config.yaml
num_hidden_layers: 9
hidden_size: 256
num_attention_heads: 4
num_key_value_heads: 4
head_dim: 64
intermediate_size: 1024
vocab_size: 568
hidden_act: "tanh_gelu"
norm: "layernorm"
norm_place: "pre"
norm_eps: 1e-06
positions: "learned"
qk_norm: false
attn_scale: 0.125
bias: "all"
tie_word_embeddings: true
parallel_block: false
init: "normal"
init_std_qkv: 0.0253
init_std_o: 0.00597
init_std_up: 0.0253
init_std_down: 0.00298
optimizer: "adamw"
learning_rate: 0.00127
lr_mult_qkv: 0.4
beta1: 0.9
beta2: 0.98
lr_head: 0.00348
max_grad_norm: 1.0
warmup_steps: 414
schedule: "wsd"
decay_fraction: 1.0
decay_shape: "linear"
final_lr_fraction: 0.1
batch_tokens: [16384, 32768, 49152]
max_seq_len: 768
doc_mask: true
train_tokens: 208500000
max_steps: 7013
dataset: "wikipedia_en"
Each number is 500 + 25 x the weight over its row's rms, rounded and kept within 0 to 999. Layers, rows and columns count from 0. Numbers have three digits each. The size before them is the row's rms in percent of the matrix's.

# layer 5 attention key, 256x256, rms 0.0291, rows 215-255, columns 128-255
093:533486527541479516528542489542499508505492533513503509532486498517485509518462533500497519526501490516503497473471501485515508505494477537546516489541503502498520480486443499442482510470457490467508469480502513501490512487483489513508509521490509503529520506496503469475502470553492505508476447521466530478497535495498485496493530548490505489519493514487532461478523455466599480482475
090:505518494500492510362475535517506497488507481488489499501502516501517530476501509479455472518465516484509468489503482550489551526502484489481465501472485521460423514523512512507489503527509452511520535515503558466502477468460498538533522502492487537494483505500508496522473464528493488526503627499506503515504490514491531486515524493473497496480502488521467507492484487512501532507475
086:432501488471482507440474525477493491492542508513511516474485522482528476507518490511482553521491518530488511502540497531534502531481498543481483531486527512498461484519519524504499514501517492490508435497513522494518521450489500507527515498484508476488498550467508529492530528477484504491518569523498522530489442488485491488515483512458509507494492516497438476478507483483494566496505
093:473476511482502512454465479484480494499531495500480536465493495523482510499518496494487509474535514462446518503521518550507485505484511493514482509539504506547453471529486476477491537498524478513488436530506487505539509459487473490483480513514493509503493463479524490435495513485491518484532628517543516493523521520463502495520514492515504489490487501506469486525532467491506533492463
091:502520453496507499418465519465551489490539468496517532496491514495489474491530508546484488510479487512500473522521477499498510519488519486471458482475480505541489480519556496534502509497519502512517496510503488515485530497440522537460487486517485476489513499515472512551496475484539489457499556431519470501475479494515547484478515481506505521473491498440509509511491484506490520500559
098:509473519498490520548530511541431506499472512527514455518477486492503513528483494477501525499524517467502508485492522506493489494526464490505534508502520511448501497472473494504482499530480488477482510481497526486513499507512529476548484492503477546496487525508507469426516450533496533528501475528497555505522538482489493476507526520518492477500526499527520493486508518513528467527476
083:510493477497505512558564475474514498533505516480505491526499504504532496503517534546495529500496496496487517515492469511490449560468483500505503510504486474489551486458503483496482492463565478477520529485504500511476466503474499549497488527532496535493497470470447530526487507510496491507492420498490502506483483465519481494471529464516478489512480491503503536522522469491514529484526
084:460513504484483503436484524465543506488482500513492516481530517499546519509518493497490492503514514495472477488494537540512520500524507520463481531487539546490420515496481521505513507530487509532528447509490473491536549507495483479504535462488518532517492542484494504523532504516495458476515609509535516502491495499466534529520504546474489511475506489512485487436465497492501479507469
086:516517517533487492553511434507483509526489510497500477517529484497515461488508526523526506475481488504491493511552488451455464490505539512508517532512497458513502502482478497498512536530507519489471458527485462499474504521508510480500502470502495478513507499518501537499511515476462525475502454497536449465502505512484508515526472476527498512492513488496483503512495524473526510518474
087:468476489473503470425474485488504505504543497537519497482491526473523487477543489516527507486496494507472482482521478497506490553485547489477474497457528487537491468518503509530524520525491539508507505520495465557511529521496514497479473461542483522502503484489535482501524555445493453472518573492475478492477454492490509507496469473507503563485481497475482511523463534498484518513531
094:511518473509503505528484515536454527495493500456492463535482502468522500492462481522498477553484514471554460533481490481448538521510491499469503493491493465504514522494491559514524507515496502493496531498494513518472489467493518517536530501514508509477485509515476536574475465527508540511433476492512462528546492530494534533481503470507530441481506467517468505508506514519495464520527
098:519509478501509516483488545449489506526560504470497504486479484494510478502514498491508480526495502513544486502502476519508524490488491525482496466467491469511518523485547540524531477484540499517495539465510528533466445470502491534545497497479490460495487528513497529553480510491485518514512489459471456528504430501509508478492471459496532491506485498531488508521486535530458503483515
081:491482460484514498382458557487525499486527492499486558503496522485505495502544488507462486529498483511513455481526487550519543507496512536462475472477514509505450505512517538518505498472491491528521514491491495499477495502461542530514497493488481473512454487507536488509466466497499507494534615475482494493476478519504523482503511514466513530464510503482511521466485527491515509486527
081:493495506462504491466459539477538472513513513505509545484484507477501457506530490489508530482491477532484490458530497498492516499499549495495475454467525511548492495496525509496537505491494524541506497510519489538509546517533477481484502496479510442488509520516498472502512543436492475474559538499504465505476501494504466515511443512470520544492483521469502492457481503458502472465523
099:515479504463524467499512516564465514472472480522468494532521511479498523454478482461510454463501517506507488478516507486452513497508519475496524489473471479508496493508483471489549518508503510547468566531482496497499503540517486473508467516508479538505477499523509482482505499482502481504514510496489503470521532516496507483499509462530501495469517489502503509575481568526467476509506
085:495534520468479471410422539508473486483524480486487534477511519474508483482538479499505510521497484536501504476491462532522552525490506484476455485486486509513491503546513507492520492513468481519532561490520513486497485496496479496522494488499489502464502490520516490525472506505483496511543584492479500494487454502504460486464450499493546511509463548489444481483514479488469557487500
083:496492527480496505488478528467503493538557523485512489481462484494491485556554480476500515489502492471530504494480467535512517522484504515475479509471549528508499520478502516506499501525508488507514480519527494506512453481499472504494546491502468468498531505509527508498500549508493483505502530516453512540488469459513485498494465513476483507495460528527479468467488480493441497498457
094:500499505533498513492496536466493513501482519478506535533502497505479466533487477498469505486521565474499513513468493536573543480470502478503463491512504505514519522540504513527465483486479439485501511452501495495516503505491502499528514550525511484457502488506475487523453476527529491529492474501518553489480547541517489557499498490457500431507504486511516501498499452476510520490469
089:519527495483500502571555469505452511497484506515506487490530513505505519502488533472508476473513517508472513507456520480499439478494451540547541512500491509479515532472502483503486489517488513496501498502511543432483484459501484498499540533470522488507520517491458473486519507456484529512469428542503525505498572478490486516507494521547465512519506516526494529503481486501555484532469
089:512484507509508476427483516522483482445494491489517543474506504480488466479485501503520512539488514532520504514494479573550511514495510501503454484487487508499446517543508501493524505503486482537525479545524501467544524500497497543447505540484462489509469466516510504521532536458503484536484539476462523497486481502525499524483506518481517492497490510526491445488514500519434539465493
102:498498539459532533580515505518456482518504539507516505491491504491509444503479521474456504484504543495505546502481510474524510457495521506490521472517538475537515497484494510498527502510468531541486483484531510516475517487595494484508499527502511477495504523500493481454483524483505497518496486507516524499503544472522478529509454501535501517489508501469482510522508491463499457499486
097:477507504529479478386418490501514467483490496494474492484513515513523521471533528501481533513462497525504510478536486506531521510467471489492476494487486513456513488504470479521474469456495478501482517511499519472514455480494515536537500497496498492481492484518521466545472478503460504526536593512484496474472444497486510485533504515460474526494511498505497473494519486498520543496536
107:512483504491488526496461523461537529512550498499459528486480512508484498515536491510523531520535493473525496492514499517480513549475515495503498472512507497529534488450481500481484462471491506481492555524499480500476459482465509497555487489519487524500509505476533532514476519521512470472498529479442485541482461492499489488485510521497486509511471530489493463490487494515452491461523
079:486502489483507479403448513494558446498516483514486561451504505496473496491522481472500486514470487508492493460500477532531545505494520470482486456501511535567495490547533484529515492515476499554513483495527495513483490503529492503502534522500487501485475470515527496485472511508522478499539597509487490512501511495519474482522489519510517542481502514512471501472500498494443519496532
084:496510502483493522394453527503496465520533484520499527465480506511500481514550485517471559526512488504516515472507481534539496487513491516484499531492501508483451509480515492503486505453519484504505492494499503481542544507487513510520507454494497478500512514494536481497497480524462497491511615502485519490473467507486512434518501539481477476489472511477490476478524471475519537500507
088:498503512530479528460513511482499527483534532547489550488516511500469513484536472457512511502492538524513489482570487535495534512526513513490488505448471524492499481502453484504514493492492503534473474538475471497487474485473493434525534500517475452510505520488545505492512495482496456461510512490469463473509494546505536475552501531471480489488490523485488454530488511503515507485478
097:580508516555495470494523498475474521534488493501492448500515495478499504508487493478550443530531463508528497510494454497482505493536512488501509527473475508481493522473516504512516483500486531503507534489495477527468480496484545501487512471496469488518514492485498513543502524494500467486461464446490454500528473522501504518481474519489503507487495516519524445483453529538496516512459
100:487503496490490486451560474481504519520486484502527537537543481493522503506494489529481457493522485485446480471507496535449491493490559483522494530463508509513441504519476507496471528567480520514502458485482515519485497537477524528477490469521488526513513468513507496458500490496479490489540543479552472491495575531481527535487489473535519537481511495506482525501476512483530506544472
093:492553467515473465491453519484520479492514468463493496506524473485500493505504467526544518529462480516514481478541466454479501494505507490488525486489454473507535461485524497502525527456533523504502476494477523531481488490519514499524514462486501471487501523524496555504488444523491521492512433484515434512504493541514468467497469494517535475518484493478489511466499515511478504497534
091:511500470516509476426466504466557482510489500502500482510505498492532517491483517518507466512487498525502475508476489499454515558486476481512502516470488478502466483469523533512483538529521544482491550519510519511487498506454506573478483482530444543497497503538477528554498495507496493499486584480498459488487475473501557489475506493496488548479475481492492517496460513542496506530481
098:488473507476498462430450499502538493519496487498500508519497500504512505450516532528489466520499467509485474480497510488446534524464470496506525476483511497534466457509497503478478491500493526533503509508504502501479518528495495542486477464509487537526478485547506505546479469499466476479531578495516488476457480485494532483480469506500517576465513477456503537487487512478516490521519
105:500551484497508565529518508528430496471517496511513499500522511493487503501510499467476511509517486481480507475560483490513471485523524494497533529506510495493491486533510496543507525518505487455507460480479501490497503479503533476525501487506507492499509480468525505404497481505498540478515514516563482485569545532477505462513481479501493467515502485483474529547522525468521510531503
083:522499511529494517595558477504469524516468515499536447501501498511519507507457500508520503502507512503523508512489527470480464517508454505520524515496465506439508504435486502463486491505500508465489545493512496508490526519522505491504483497490478509501509536495478525536532532514486495520458403474524494490524469532482522500479487490498484491528459520514547497495498490485507533478447
084:518494508500501515410478551483530486512518526521501538482488509470504467501509535493487516542468534544543511449489484530516532512483502504480470467524529489529473498520508505501484490449507470511471539508513487519499477478494492534498504511500473503534490500504511487504483505517490469497533576512409499498448499467526486478514507523467466517505480506476514481459486470524501512512537
100:492512500481496441425445496486481472536463464478492517490531505497541545447539502501493485474484458545510494486525495519485539468484480514487498486456513488459491484478517493517529466483495499546493545556514541479506511512512487503524505468465488469501482524529475476486517542448460500538549552482521487458498442491487463515524485529489519544472502478498468498451501519475482527492491
101:527483504526465488511504531491491547503482530511506505517540508496488500514477492482493463462507523479496479500527521510501532468507504528501482463497493496514522543512490524523521444482433485521484510494493466484501489543530494481519519510488519449496513519504518463522481515470522503520500406499486506493479524535502509543523451502496537501517529490516530511483466486514503473489475
093:479492539498516514558517461516485470498501505534485478510485514537489508533486522480484523496527524487494539516506544498490488493494496484505520515493541515495498491484439456501483489520473507514489477517495488520535491495518488424528485480486516517496472490465541470464528517514508499511497490566518502516546513485489519501527565522510468474502535503530491479520545521517508484492495
092:500520499457514482531489499531552485494506499501494525521502525501505484480521513546500487483510478484496481520529526459460507485509510507482506478482487488508539466496539458479509498494515511521511512529499477485481542548505519497502473485485501501514508508490487462554521511463505486486517451462534500487491447506496508478484496479502516543472509500472512526542524535463505517464541
104:554468510495497465416488491453500518528495477486499515498529488488511497500508518498506486494529497484464469512453483543500471532474511485515465514525494481519464509521512499515486506567505489503496484528489475489512464515441507549432518505514449527519498483500497545491479538506505493491485576475499497505465490506503491532484491468501508542494496488535483472466466484529470525516469
094:545532504540514460508564503510464512499491519504515505515516476482509492470472499482508442520480521552537516490484466506493503450520502522490500463473493488501521529523516508496531485507477492526520534483510543522472489519535507500477509517491522435471466458532488480502491517488472510546508386481474479492506558522544505527484506522509553481511505516537502482511505526499461494501496
093:490506515517502482493465483494513492547501495487522492522523477503511490523461508532492487477507488520463511495498498481462491493468503518499522510471491467470518500533482526478481488473509543512501527507523523504479514525554519554471448415485473469491505495548494486525511524498481529538564494462521418485472495523479525488465450483492531563522469497515499537491503500475499520504484